Part of a small language model's weights.
Size: 13 layers, width 128, MLP 320 SwiGLU, vocabulary 8192.
Architecture: RMSNorm before each block, rotary positions, no biases in attention or MLP, tied embeddings.
Training: a variant of Adam for these matrices, 249M tokens.
Each number is 50 + 12 x the weight over its row's rms, rounded and kept within 0 to 99. Layers, rows and columns count from 0. The size before them is the row's rms in percent of the matrix's.

# down: layer 10 MLP down (transposed), 320x128, rms 0.106, rows 116-150, columns 64-127
# gate: layer 10 MLP gate, 320x128, rms 0.108, rows 117-151, columns 64-127
# up: layer 10 MLP up, 320x128, rms 0.108, rows 117-151, columns 64-127
down116 101:97 55 56 50 56 39 52 47 35 57 40 50 58 61 44 53 32 76 64 41 44 51 52 62 42 69 35 61 52 44 33 37 54 48 59 38 47 42 48 64 65 48 49 42 35 51 48 39 51 38 60 44 48 48 37 30 31 47 53 47 64 52 65 54
gate117 096:64 28 47 43 68 31 69 41 69 58 40 30 46 36 35 38 41 43 52 69 59 73 41 43 67 44 67 51 49 41 71 25 60 67 53 44 64 52 61 35 46 43 58 46 34 37 49 30 54 33 37 48 42 80 59 61 38 46 59 44 55 55 44 63
up117 092:34 57 56 47 73 45 68 53 59 42 55 49 71 37 68 49 47 49 39 43 40 44 39 41 42 37 72 29 64 53 54 44 42 51 68 43 55 34 51 40 65 43 48 63 53 69 51 44 39 40 67 46 57 53 58 58 74 31 56 45 43 52 36 65
down117 103:47 47 44 62 48 51 42 58 43 61 38 46 26 95 35 71 38 53 41 26 48 47 59 70 49 68 42 63 54 43 44 40 52 51 49 48 67 40 39 55 47 47 57 73 44 50 37 58 52 57 40 53 53 48 41 66 69 68 73 56 22 42 37 54
gate118 091:61 49 61 42 46 59 58 32 46 72 35 40 55 53 70 39 51 52 67 44 45 47 51 37 58 52 51 66 57 51 73 34 51 53 31 65 36 58 54 59 52 42 50 55 65 52 69 48 69 46 51 60 78 56 61 38 68 57 64 56 52 47 30 55
up118 099:57 37 45 26 75 51 54 47 72 42 55 47 54 49 19 52 35 66 48 40 47 59 71 64 45 42 56 53 38 66 77 57 41 55 49 41 44 46 56 57 49 48 47 46 32 51 46 35 51 52 57 72 31 44 44 46 52 66 37 42 43 74 62 61
down118 097:60 76 22 53 26 53 46 54 50 54 47 61 45 50 63 48 28 63 54 46 36 54 46 67 36 71 39 57 46 57 33 50 37 50 54 63 59 54 36 52 57 43 70 44 55 37 47 66 21 43 50 31 46 40 35 45 57 32 34 54 69 59 65 63
gate119 099:67 50 26 39 31 75 28 30 81 67 29 75 41 50 56 56 52 50 57 53 76 31 49 41 46 49 68 58 55 51 57 48 49 55 59 44 47 39 40 54 46 46 36 46 46 36 47 56 47 45 30 57 16 41 49 56 52 47 50 37 58 44 38 42
up119 097:47 68 47 54 50 52 64 67 55 59 44 49 64 53 65 55 42 54 66 46 32 49 65 08 27 73 65 57 35 64 67 43 49 34 25 42 27 47 42 47 46 40 45 36 44 55 35 60 54 35 46 54 52 40 51 48 60 43 43 12 28 34 49 36
down119 103:29 37 60 47 71 46 61 65 50 30 55 61 65 46 60 45 71 39 40 55 49 52 32 65 40 55 52 49 33 46 50 52 49 47 40 63 43 43 47 52 68 57 47 58 44 36 61 48 46 48 58 58 59 46 50 54 46 51 61 64 52 53 65 45
gate120 095:33 58 63 64 38 57 64 49 45 62 60 72 50 68 52 54 71 33 55 66 61 21 51 50 44 66 40 50 46 53 40 34 67 64 36 45 48 50 40 41 37 42 47 48 46 69 54 62 83 63 49 60 49 72 55 49 58 50 45 40 42 09 63 67
up120 110:41 50 40 61 51 55 50 49 64 59 47 64 58 60 67 40 69 49 48 34 56 35 42 54 50 73 21 65 51 36 42 52 44 46 50 57 60 43 60 19 52 37 38 66 59 47 55 51 56 41 62 64 72 41 37 46 35 71 53 43 46 36 36 62
down120 106:47 48 51 51 43 57 57 37 52 80 65 55 57 52 62 49 62 55 49 56 51 50 46 57 60 60 50 67 46 69 40 23 49 52 42 57 53 47 58 52 48 45 66 52 40 52 68 70 66 61 39 42 48 75 42 61 46 69 52 48 60 32 34 58
gate121 092:73 30 45 44 37 47 35 58 53 58 43 56 22 43 54 46 78 46 35 21 45 36 42 46 61 48 33 59 63 56 53 50 31 28 57 46 43 46 69 40 53 55 56 67 47 49 49 56 39 17 53 42 57 50 43 37 40 43 47 41 50 40 49 54
up121 105:25 63 52 55 33 62 66 60 38 46 47 37 78 44 57 43 52 61 55 65 42 40 34 79 48 46 52 61 45 60 36 34 47 52 65 57 53 49 50 75 46 73 55 39 49 46 31 51 43 60 47 30 34 63 33 64 58 43 61 48 57 62 47 35
down121 098:46 43 65 29 38 66 35 47 33 49 57 46 57 47 36 46 59 46 40 52 72 53 45 43 55 49 61 56 56 48 46 31 38 46 69 59 54 56 40 64 65 77 65 36 51 39 63 54 43 44 41 44 42 56 45 26 58 57 66 41 55 65 25 45
gate122 090:75 49 45 45 42 44 30 67 40 73 48 34 54 55 46 61 49 46 44 52 62 67 44 57 60 68 51 51 59 33 69 55 35 45 70 36 45 60 43 75 53 28 47 40 50 25 48 65 50 34 51 45 37 27 51 61 44 39 50 46 61 70 59 60
up122 093:58 63 65 57 42 38 57 50 41 51 38 54 51 47 42 51 51 50 47 70 49 49 40 43 48 49 43 27 74 52 48 26 41 62 68 75 49 39 39 59 44 34 31 46 38 65 45 40 40 51 68 83 51 44 36 38 59 24 60 48 51 59 65 38
down122 093:56 50 60 26 31 43 61 68 63 52 52 58 51 26 46 42 70 45 59 38 65 48 35 44 63 61 59 41 41 52 31 30 47 32 77 60 37 53 52 67 61 56 22 57 35 54 51 82 46 51 53 48 51 29 61 56 33 46 40 62 33 46 46 60
gate123 092:39 61 41 88 37 40 60 54 43 67 63 57 47 50 41 31 46 56 41 57 34 44 43 46 63 48 53 61 41 55 43 34 42 43 34 52 36 55 46 60 37 55 87 42 55 38 65 58 49 52 65 57 54 50 37 54 36 49 36 36 60 71 18 51
up123 092:55 51 43 60 49 24 62 35 65 58 48 62 38 54 58 30 54 56 73 58 73 40 61 46 34 57 44 66 52 48 35 43 41 54 57 38 59 41 70 48 53 37 25 59 70 46 40 39 66 55 31 37 63 47 59 53 56 57 54 57 54 67 67 42
down123 100:32 35 47 55 51 40 33 64 32 58 39 61 46 32 56 25 37 46 54 54 60 52 48 53 60 65 59 32 61 31 59 55 38 68 54 69 59 40 54 69 33 71 59 45 49 45 59 62 60 49 39 51 71 38 33 52 45 40 58 55 53 56 36 53
gate124 106:28 35 39 40 46 61 50 40 63 37 64 61 48 51 56 59 69 62 40 22 46 63 53 44 45 29 35 79 59 63 44 31 54 41 30 58 71 41 52 57 43 74 63 71 69 30 45 44 52 46 32 39 52 36 39 51 39 66 34 62 38 43 45 44
up124 100:48 59 58 74 30 56 49 48 56 45 49 54 61 43 56 32 54 36 31 39 62 32 45 45 50 48 44 62 43 62 56 48 59 44 39 49 46 27 31 62 66 51 46 48 68 49 52 70 40 44 47 55 54 42 49 44 28 53 38 51 45 30 56 68
down124 102:34 56 42 62 54 65 35 35 43 44 53 50 44 45 44 61 54 49 60 47 62 44 44 32 81 75 39 39 56 54 26 51 46 49 25 55 43 50 42 52 68 74 44 31 46 44 44 38 39 71 63 46 44 59 41 48 49 47 40 50 66 43 62 56
gate125 095:34 40 53 64 51 75 53 56 57 48 42 63 42 60 53 62 48 70 83 45 52 60 40 55 75 60 55 67 54 43 40 33 56 59 41 63 44 57 74 67 69 28 43 44 45 57 35 42 54 48 43 41 47 60 59 47 67 70 30 42 60 48 27 61
up125 103:45 55 75 48 38 35 64 45 29 63 61 43 67 68 39 54 46 36 53 34 58 47 66 53 60 46 49 45 42 63 49 50 24 50 58 44 42 49 69 57 38 38 65 62 67 55 43 50 56 54 57 54 31 43 51 34 58 58 21 57 58 50 39 64
down125 093:70 44 41 39 34 47 37 40 48 38 59 35 55 63 34 64 45 45 40 32 37 58 55 38 33 52 63 36 68 25 65 45 42 45 49 34 69 47 60 13 48 60 59 29 50 30 53 49 60 30 65 46 66 29 32 45 47 27 69 37 62 52 57 54
gate126 099:55 71 58 41 53 52 62 39 41 50 28 56 64 45 53 40 37 69 51 52 53 52 65 57 38 57 77 39 46 50 38 46 64 32 52 50 41 42 29 63 51 42 52 59 38 54 47 50 56 44 44 41 72 66 48 62 74 43 50 44 38 58 53 56
up126 096:28 54 53 60 39 59 44 48 64 64 50 51 47 69 47 44 53 34 65 50 50 44 63 36 60 34 46 34 34 54 49 52 50 55 33 33 51 44 35 46 42 37 46 36 39 50 41 61 49 45 29 58 52 42 49 37 74 51 59 40 59 51 46 51
down126 100:15 38 36 62 51 51 41 64 24 54 62 56 54 48 42 40 65 64 44 59 45 36 51 44 50 42 40 61 55 49 61 53 47 77 70 53 53 29 53 42 55 46 58 63 49 70 49 34 48 49 65 41 58 45 53 44 29 41 58 43 50 41 64 55
gate127 100:45 33 49 33 83 70 49 38 57 57 36 67 26 55 68 70 65 40 39 54 45 48 49 46 65 48 34 56 49 39 51 70 49 53 42 40 46 48 50 39 70 55 49 32 37 21 49 51 50 62 57 42 48 33 60 56 29 56 39 43 28 42 45 48
up127 105:53 36 50 58 36 50 44 49 70 44 61 37 57 51 46 39 47 61 42 51 54 49 44 32 46 39 58 71 40 43 49 42 30 54 49 64 44 45 46 29 53 54 65 52 57 53 68 70 58 36 30 65 62 45 54 46 38 48 48 59 43 66 49 80
down127 100:43 45 46 52 50 50 39 54 49 51 70 67 47 33 70 66 73 21 60 28 52 66 47 54 60 48 37 41 55 51 44 44 32 52 57 55 35 55 56 32 46 65 65 59 54 49 41 26 57 42 59 48 48 52 75 60 56 62 53 39 44 58 63 67
gate128 112:55 32 57 50 37 65 52 45 65 41 50 59 53 44 58 39 60 48 60 53 70 50 59 33 71 68 41 46 63 55 56 51 43 56 37 45 59 55 38 44 31 41 33 37 33 35 53 42 34 45 43 46 54 47 37 39 43 50 74 15 69 63 20 50
up128 118:70 56 47 59 38 28 69 40 41 41 48 39 57 56 55 40 30 67 44 37 67 50 33 52 71 59 55 37 52 42 37 75 38 54 51 56 62 62 51 46 60 39 61 68 45 63 36 56 51 41 46 58 61 49 70 63 57 46 41 53 46 42 45 50
down128 114:74 53 53 25 60 61 67 59 33 58 66 30 40 51 57 55 47 60 47 62 75 55 40 48 47 40 50 78 43 40 38 33 61 40 60 46 74 62 43 42 53 46 53 57 48 43 62 49 42 49 50 65 49 51 41 44 60 53 41 42 55 86 43 27
gate129 101:52 56 42 44 51 37 67 46 56 37 57 48 43 38 32 55 36 47 37 43 40 63 48 28 45 59 59 45 50 61 43 29 55 33 57 58 48 71 36 46 42 45 56 45 44 74 68 58 25 61 45 45 59 40 56 38 48 65 51 62 20 54 64 43
up129 102:33 67 44 42 38 53 30 39 42 49 68 40 56 44 81 36 59 44 53 34 54 39 59 66 60 55 44 67 61 56 45 67 32 51 36 38 51 53 37 45 52 37 50 65 48 51 65 75 52 61 57 60 56 56 57 41 37 51 33 28 71 24 41 46
down129 105:51 57 44 41 58 59 56 42 63 35 65 76 48 21 43 57 49 41 51 38 44 30 55 34 51 46 67 58 47 50 41 32 53 39 51 53 65 35 48 36 54 55 46 42 39 61 51 52 17 60 44 48 42 52 62 56 58 54 58 31 43 58 56 47
gate130 124:50 54 53 35 30 65 45 41 56 68 71 57 48 68 53 41 44 62 57 40 43 43 31 58 43 63 55 54 46 28 33 55 55 46 63 41 58 63 65 51 61 52 44 63 54 54 58 67 68 53 36 54 35 51 26 33 34 50 58 43 55 38 71 57
up130 112:48 52 55 37 34 61 54 43 64 69 58 44 40 47 67 30 52 45 43 55 69 43 50 48 39 39 67 35 59 33 35 35 29 44 61 56 59 56 47 44 73 56 48 53 48 53 43 69 65 50 43 54 45 74 44 51 44 50 71 51 46 53 62 48
down130 099:62 48 46 52 49 63 73 38 68 51 53 65 26 54 39 61 70 53 42 59 50 38 38 57 32 36 49 73 58 18 45 48 40 46 63 59 44 46 66 50 50 29 45 51 42 38 59 60 55 43 35 56 31 43 49 56 43 34 52 50 42 42 79 48
gate131 103:43 37 43 46 41 63 29 41 56 68 46 59 45 67 50 52 66 55 60 60 56 44 59 51 43 45 50 61 52 56 38 41 52 61 48 19 50 73 65 47 44 37 49 55 68 27 56 65 36 40 59 42 49 42 43 70 46 60 62 48 33 71 56 25
up131 097:36 49 58 57 29 61 74 51 40 85 38 44 22 61 59 47 58 48 39 56 37 56 44 28 24 41 39 36 27 38 58 50 39 51 37 52 61 53 58 35 40 41 51 57 57 44 52 48 36 56 50 53 58 47 32 56 63 59 46 40 68 62 39 29
down131 103:44 70 62 60 63 36 57 53 35 44 48 47 57 52 43 39 39 61 35 36 52 46 43 53 39 45 61 43 55 78 45 38 61 44 54 62 40 55 54 53 55 53 60 42 51 58 38 41 59 59 49 45 45 50 42 55 44 35 52 61 42 56 55 75
gate132 095:30 50 65 56 55 52 50 50 51 71 45 63 21 49 44 67 56 75 36 51 56 37 23 42 49 50 26 55 51 56 52 61 35 37 61 31 48 37 54 38 67 48 62 56 41 43 28 43 50 70 34 75 32 40 51 32 44 50 60 61 20 59 36 59
up132 103:35 70 56 67 31 56 43 54 50 58 43 31 67 72 38 51 64 44 41 49 49 42 43 55 60 50 67 45 63 41 56 38 36 54 46 67 55 63 75 43 55 29 59 41 55 50 30 38 39 40 65 39 52 35 39 62 65 28 56 31 37 64 48 71
down132 107:44 54 53 37 42 48 56 65 52 44 43 45 54 51 42 62 53 30 52 34 40 61 45 59 56 64 48 55 39 42 45 70 57 49 48 40 53 48 47 48 48 53 24 50 39 55 43 64 55 57 47 73 50 56 40 39 25 67 46 53 22 34 45 58
gate133 097:52 51 40 33 52 59 51 34 58 51 62 61 46 47 42 42 33 49 53 43 62 38 38 57 53 76 42 45 70 67 33 74 36 29 36 51 35 25 46 32 45 48 31 55 29 58 52 67 56 34 20 58 47 35 58 64 47 63 28 59 42 57 48 41
up133 092:58 50 47 52 42 48 57 31 44 56 58 49 48 53 30 41 44 36 50 60 60 76 47 53 66 29 55 45 60 53 32 55 48 36 48 54 26 37 51 28 36 54 52 44 73 12 54 45 61 33 47 40 48 32 53 71 80 60 46 44 25 79 67 58
down133 099:33 41 52 53 57 33 42 49 65 37 37 33 64 81 56 62 56 37 56 51 45 58 47 60 64 72 44 61 59 59 34 46 60 57 53 39 42 46 52 63 62 68 88 49 36 52 51 43 53 43 53 58 59 47 28 44 41 28 62 59 38 70 30 41
gate134 098:31 42 33 53 52 50 56 53 51 44 50 59 63 66 68 56 55 49 43 40 28 61 15 46 49 37 40 61 39 47 58 48 57 52 68 56 41 69 58 58 41 56 81 39 61 23 62 46 53 51 42 47 44 43 44 49 45 26 42 33 50 47 23 55
up134 090:57 37 54 22 55 63 32 54 47 53 54 38 42 67 54 75 56 84 55 33 37 64 56 46 35 44 62 53 52 30 34 57 60 44 53 49 41 50 56 52 49 41 56 27 14 52 34 31 61 63 28 66 49 47 33 39 59 47 44 47 55 59 45 60
down134 099:44 69 71 46 58 51 59 73 57 55 29 33 74 40 43 44 58 49 77 71 69 42 55 47 32 64 48 42 62 53 52 65 56 39 42 42 50 56 45 77 45 42 62 70 55 69 56 58 54 45 58 60 36 59 57 27 71 45 37 25 49 50 41 40
gate135 083:64 48 69 36 46 47 60 47 61 57 56 46 62 37 69 40 67 72 48 45 63 47 63 64 52 62 56 51 23 52 29 57 50 48 61 43 32 67 56 55 28 62 59 45 66 62 45 28 54 60 56 56 50 66 34 53 59 69 55 38 61 64 59 51
up135 102:25 51 59 69 67 44 60 39 54 53 31 55 51 42 45 74 41 52 40 47 45 49 37 25 23 50 29 65 74 53 65 48 42 44 67 70 50 61 41 42 46 32 65 48 59 44 31 63 50 53 58 59 55 39 57 39 46 45 47 40 52 42 21 53
down135 095:47 54 45 27 39 57 38 48 60 34 58 40 48 59 56 53 62 67 45 35 56 67 48 48 45 41 65 41 58 35 50 30 56 55 31 72 37 34 43 37 32 62 65 56 61 25 34 33 69 53 54 45 43 47 54 33 54 43 45 38 60 59 47 54
gate136 100:53 56 43 24 39 77 48 48 50 28 24 34 66 52 67 72 46 70 36 58 52 41 51 43 61 67 51 35 50 46 46 46 47 41 45 58 56 62 53 52 61 58 36 43 38 55 53 49 71 20 51 51 42 63 54 44 51 44 20 27 59 51 36 58
up136 100:32 60 51 83 23 19 52 55 48 58 42 56 57 50 55 70 55 32 44 46 49 51 52 36 52 22 15 38 62 43 49 32 47 40 35 55 46 45 49 32 68 48 50 54 57 53 62 54 43 49 66 44 47 36 58 52 60 54 52 50 55 23 36 68
down136 097:26 63 55 53 55 65 45 51 46 48 44 35 48 44 58 58 43 43 69 45 37 43 55 49 31 68 59 35 60 43 42 50 63 67 40 61 50 52 45 53 36 66 35 39 73 64 43 33 73 29 61 44 50 52 51 45 62 32 43 38 58 51 62 68
gate137 092:73 58 43 27 56 57 56 51 44 33 47 30 63 39 51 54 34 65 64 56 30 54 61 61 53 61 64 56 39 63 46 63 68 51 68 43 58 49 52 55 29 64 49 53 52 62 58 42 63 56 37 41 44 60 30 68 63 67 49 48 59 54 49 72
up137 082:53 61 46 54 69 52 61 74 51 41 34 53 29 60 61 65 45 46 30 34 46 50 34 46 53 42 71 48 58 89 47 48 36 47 69 50 40 58 54 69 54 44 38 70 46 36 28 22 63 49 45 44 40 50 60 39 47 41 60 58 35 54 51 48
down137 089:84 34 53 44 53 57 50 50 33 48 58 49 51 54 76 53 38 52 49 59 35 54 66 44 58 81 42 61 45 42 53 44 56 66 63 51 53 39 41 43 59 57 58 50 65 60 59 62 54 32 53 42 74 56 40 60 48 42 42 42 40 63 57 57
gate138 101:47 40 45 44 33 34 51 52 53 48 55 58 53 56 32 56 50 62 34 48 44 47 67 49 47 56 65 66 55 55 43 53 46 46 47 50 26 34 27 60 67 51 68 51 56 35 45 40 46 47 47 60 62 44 35 56 46 59 76 50 48 33 43 39
up138 100:55 42 56 53 62 51 63 71 41 32 43 42 33 63 47 40 49 55 30 46 61 56 49 49 53 59 68 37 52 60 58 53 53 53 52 21 54 68 42 59 56 82 41 52 30 61 62 54 46 57 60 51 78 61 52 58 36 75 70 41 72 78 38 37
down138 101:48 40 58 65 47 55 68 45 81 61 50 61 33 46 34 62 48 38 37 45 47 52 51 45 44 40 59 64 70 38 58 48 48 60 38 51 70 61 58 53 41 66 45 54 50 40 54 65 54 63 34 55 42 40 27 55 36 62 43 46 48 42 28 69
gate139 097:35 45 49 48 60 55 74 55 39 41 53 54 60 59 62 65 54 51 60 54 57 57 66 43 51 60 52 50 47 59 59 36 47 31 30 39 49 63 44 44 54 50 57 63 43 62 44 32 47 37 43 22 67 46 41 47 47 67 73 51 44 25 45 28
up139 105:45 48 46 51 59 47 62 20 38 44 50 46 49 36 42 47 77 42 49 51 57 48 52 55 40 47 42 54 60 66 71 55 41 53 53 39 62 53 55 51 49 36 48 45 48 34 49 47 57 27 56 34 70 25 38 49 71 46 62 51 52 69 46 31
down139 105:42 53 44 30 45 54 31 44 30 55 32 59 30 36 50 64 32 47 42 52 48 51 60 67 51 41 61 50 61 53 73 50 24 28 50 42 64 37 78 57 42 46 44 41 48 62 54 50 36 31 63 47 63 51 53 62 36 60 52 37 46 43 40 30
gate140 092:46 63 41 51 47 24 64 46 60 66 38 74 46 51 56 28 48 46 50 46 52 49 60 70 45 73 72 49 45 55 21 50 54 64 41 55 17 50 56 31 60 51 65 54 45 45 46 46 63 62 44 59 78 27 50 58 63 46 64 36 53 44 64 50
up140 094:18 49 50 58 44 36 40 60 44 36 60 48 67 43 47 55 48 43 58 58 46 56 42 54 41 47 59 49 56 33 31 58 78 36 44 51 30 45 63 30 55 26 48 36 39 49 53 53 31 64 59 69 76 46 53 69 47 32 66 59 60 50 55 56
down140 092:36 28 54 35 19 47 61 47 56 81 54 45 62 21 35 52 58 50 35 58 50 30 61 62 35 48 47 49 37 31 54 54 59 56 35 54 71 49 46 57 40 56 48 66 37 56 59 45 55 47 63 51 42 57 33 24 32 71 41 46 47 45 47 44
gate141 099:54 45 38 47 39 59 51 64 72 41 47 60 51 46 52 46 43 62 50 62 38 30 46 50 52 89 48 63 36 32 45 54 38 47 37 49 63 59 62 47 51 47 40 50 38 61 57 58 37 73 70 52 50 37 38 49 25 42 47 47 55 43 41 51
up141 086:65 56 58 63 47 54 25 58 55 54 57 65 63 36 33 57 47 43 38 40 42 40 46 62 42 55 63 31 54 36 54 51 45 51 45 68 44 42 40 34 49 45 42 48 39 67 63 71 51 42 43 36 40 68 44 40 34 20 65 20 33 52 41 73
down141 097:44 63 67 45 58 34 68 56 38 43 54 63 55 43 62 52 34 44 35 49 60 60 54 40 70 36 62 56 55 64 49 52 60 31 67 61 42 63 56 68 25 39 47 43 60 58 35 34 46 39 38 55 37 51 61 49 79 43 29 61 64 51 62 40
gate142 094:49 39 42 40 54 42 61 57 54 35 54 56 44 57 25 35 38 56 38 55 46 31 33 29 52 50 61 59 39 55 42 53 24 43 53 62 61 58 69 51 48 14 49 57 50 59 70 78 56 51 54 40 60 36 68 51 40 42 51 59 60 38 35 59
up142 093:64 36 47 53 45 23 38 61 57 62 44 36 53 47 54 68 60 33 43 55 40 50 31 34 52 63 68 56 57 64 60 61 42 34 39 53 35 68 59 48 72 48 51 57 59 51 61 67 40 49 45 28 42 57 52 54 49 55 74 47 70 45 58 54
down142 095:42 53 51 38 64 44 56 51 62 71 56 44 77 41 59 48 49 48 45 40 62 54 43 34 56 39 61 37 56 41 46 62 67 66 51 72 48 47 36 46 51 44 34 43 42 44 62 27 63 53 54 65 47 61 64 36 68 36 45 33 54 63 72 46
gate143 093:32 48 61 51 43 54 71 50 43 32 71 54 45 33 40 68 51 41 67 61 60 36 46 34 62 49 61 47 59 53 59 46 52 61 55 61 37 39 39 84 62 43 43 57 43 28 48 40 59 42 37 46 47 42 21 57 53 53 49 46 39 47 39 64
up143 101:57 40 27 34 66 38 63 64 54 70 28 54 73 68 43 50 41 42 48 55 31 49 39 62 34 28 32 54 46 36 70 48 64 49 43 54 33 42 43 42 50 51 32 33 51 57 41 38 45 34 39 59 51 51 48 55 40 35 85 55 54 66 49 54
down143 106:43 47 46 46 42 33 76 69 74 44 44 50 61 63 59 54 34 62 45 60 31 55 58 55 43 33 35 57 59 53 19 57 63 44 47 57 38 46 37 50 49 37 53 35 44 62 60 46 46 60 53 61 46 39 45 54 36 53 45 51 67 64 56 64
gate144 108:42 47 63 59 67 67 63 28 59 82 45 44 52 55 44 60 58 38 28 47 57 50 61 50 45 49 53 42 60 41 58 52 56 59 48 58 36 54 35 69 57 47 70 40 71 37 55 54 51 31 54 46 61 65 64 53 47 34 41 09 56 59 57 57
up144 106:66 62 54 36 53 40 61 65 62 28 48 19 51 49 51 41 40 56 40 60 56 63 61 26 14 60 45 58 40 52 75 35 56 44 65 65 42 25 57 56 51 29 40 72 53 46 39 39 48 49 42 42 51 56 46 41 56 56 61 47 66 49 58 72
down144 106:44 37 51 54 40 41 72 42 51 59 34 60 42 34 27 38 51 54 55 39 49 41 53 54 64 62 68 38 45 49 34 40 39 45 64 43 48 48 46 47 32 36 52 40 50 45 65 40 43 57 39 35 55 36 52 48 28 43 78 63 27 37 61 41
gate145 097:70 40 55 33 61 49 59 41 59 38 43 53 52 51 57 65 48 40 61 35 54 45 33 70 59 48 52 51 60 44 54 52 52 35 59 37 54 69 44 48 34 77 65 34 74 60 55 50 46 47 46 43 52 33 34 61 48 58 48 69 44 84 53 56
up145 100:33 40 58 53 34 69 68 78 53 45 42 58 63 50 23 60 47 53 35 53 62 58 53 44 65 47 28 47 52 61 58 58 52 56 49 50 48 38 45 56 62 48 37 62 44 42 48 43 47 39 50 38 49 62 59 51 47 34 38 51 46 39 32 30
down145 101:37 60 59 54 54 36 44 32 53 64 54 98 52 38 59 47 69 45 60 46 47 56 33 47 19 50 59 58 51 33 56 46 46 46 46 53 53 48 35 53 46 50 59 44 50 70 48 64 41 59 50 40 55 59 72 53 51 49 62 47 40 36 43 60
gate146 093:61 50 53 55 55 52 49 36 43 54 37 58 55 45 42 46 29 57 54 66 42 36 67 57 42 63 44 40 50 42 48 67 49 40 29 53 29 42 42 74 55 24 41 45 43 48 52 56 41 14 65 46 51 55 44 69 63 21 64 42 40 61 50 63
up146 093:43 18 39 41 44 51 62 41 48 56 61 40 57 50 51 36 74 52 31 54 53 45 53 41 50 51 59 72 63 62 58 58 23 55 72 47 54 74 53 50 73 55 27 40 60 50 37 59 52 48 43 56 55 40 53 62 37 60 73 53 31 48 58 50
down146 099:52 54 51 54 56 67 53 73 70 54 42 58 36 31 55 52 37 49 69 54 53 48 60 46 65 37 43 56 53 33 33 74 30 26 63 61 36 67 55 66 38 55 36 13 42 42 53 59 64 46 64 53 48 65 30 59 56 52 36 36 44 71 64 44
gate147 098:49 43 47 63 64 11 49 31 47 41 53 42 63 55 26 22 27 65 63 53 39 39 51 55 53 61 47 37 49 48 29 57 57 49 47 42 43 67 36 54 24 58 33 39 54 47 70 43 46 51 68 29 58 33 51 66 70 37 46 51 57 44 55 54
up147 085:50 48 31 49 52 87 59 48 43 55 32 54 42 41 76 69 56 45 65 56 63 53 53 46 68 49 57 46 25 58 69 57 38 51 68 67 56 40 62 43 62 46 57 40 56 47 47 68 40 39 41 51 58 72 30 42 53 57 61 50 60 49 42 49
down147 082:38 58 73 38 56 32 51 43 61 48 44 58 40 72 52 48 38 55 48 71 54 65 45 79 52 46 48 63 50 38 46 56 51 35 58 40 50 42 48 56 46 65 67 57 32 40 41 33 54 33 55 57 46 40 62 58 64 62 47 50 36 53 55 50
gate148 100:51 31 36 43 46 62 51 41 52 32 65 45 64 61 45 50 38 40 56 57 38 65 46 68 51 51 38 74 39 81 49 58 46 54 52 62 52 73 64 45 52 21 36 52 57 58 34 48 49 32 46 39 49 37 61 43 50 58 38 50 39 37 39 67
up148 089:58 61 44 42 47 39 57 39 44 35 51 44 59 34 52 42 60 54 45 37 56 46 38 40 61 35 59 29 61 57 38 47 66 32 43 30 59 52 65 38 68 64 51 43 76 48 57 33 58 74 51 39 53 40 46 46 49 48 55 60 37 50 75 53
down148 093:48 53 46 44 54 49 41 50 35 15 53 46 51 72 39 58 42 47 40 50 34 58 43 60 60 55 58 44 46 46 56 46 54 49 64 75 51 51 42 54 53 19 36 39 39 43 54 43 51 45 52 65 50 57 33 47 42 69 42 64 36 34 38 54
gate149 112:41 41 52 45 33 71 50 25 61 46 52 44 44 48 54 60 49 58 41 49 45 51 37 50 58 56 55 50 49 37 54 23 44 48 42 74 46 29 56 50 35 46 41 87 68 45 49 60 65 44 45 35 56 47 55 57 41 50 23 44 60 63 58 24
up149 110:76 46 66 51 33 51 19 44 44 45 40 36 56 47 46 66 53 51 31 54 56 67 71 42 63 46 51 55 57 55 34 52 72 31 18 82 57 50 38 59 64 79 54 56 31 47 53 55 54 63 46 63 61 50 37 45 38 32 48 46 47 48 49 56
down149 113:65 41 49 59 65 60 53 33 46 71 24 43 60 65 65 21 60 26 54 44 44 55 40 50 60 52 46 65 51 40 53 54 30 50 58 45 54 46 40 45 50 45 50 47 54 62 29 52 58 32 41 38 59 65 40 47 54 51 30 62 41 42 63 64
gate150 108:51 27 60 58 54 58 44 48 40 58 49 32 50 42 60 18 55 70 73 26 61 65 62 31 40 46 49 31 67 54 64 60 43 43 45 58 43 60 44 58 22 61 59 70 36 42 55 59 54 52 48 47 52 63 45 46 71 58 44 42 44 58 59 56
up150 100:55 46 59 37 43 31 58 52 47 75 41 37 65 44 63 59 66 54 39 62 49 41 46 57 64 50 47 56 66 51 35 36 42 33 68 49 56 58 55 53 62 55 38 45 61 49 46 56 55 46 56 32 61 59 54 53 59 48 59 30 60 59 32 57
down150 101:49 56 55 33 47 63 34 67 53 49 48 37 47 54 53 44 32 64 48 51 54 41 59 69 53 46 39 53 70 44 66 60 36 27 38 48 61 61 50 51 33 34 35 84 55 36 42 61 43 19 53 51 34 68 33 53 57 45 41 57 49 31 55 34
gate151 097:70 69 57 30 44 67 62 60 41 52 28 50 39 64 53 47 46 39 49 60 38 66 60 58 36 60 44 70 71 43 59 48 45 45 52 48 65 42 49 44 29 45 74 44 56 28 44 48 54 30 47 59 70 71 56 47 27 49 51 41 53 32 60 28
up151 098:75 55 66 56 53 47 68 56 58 57 46 50 60 41 32 35 57 46 42 49 41 52 57 51 79 54 40 38 63 26 56 34 49 37 54 68 52 40 55 42 32 46 54 49 58 22 30 38 36 32 71 59 84 51 34 40 54 56 18 59 72 28 60 44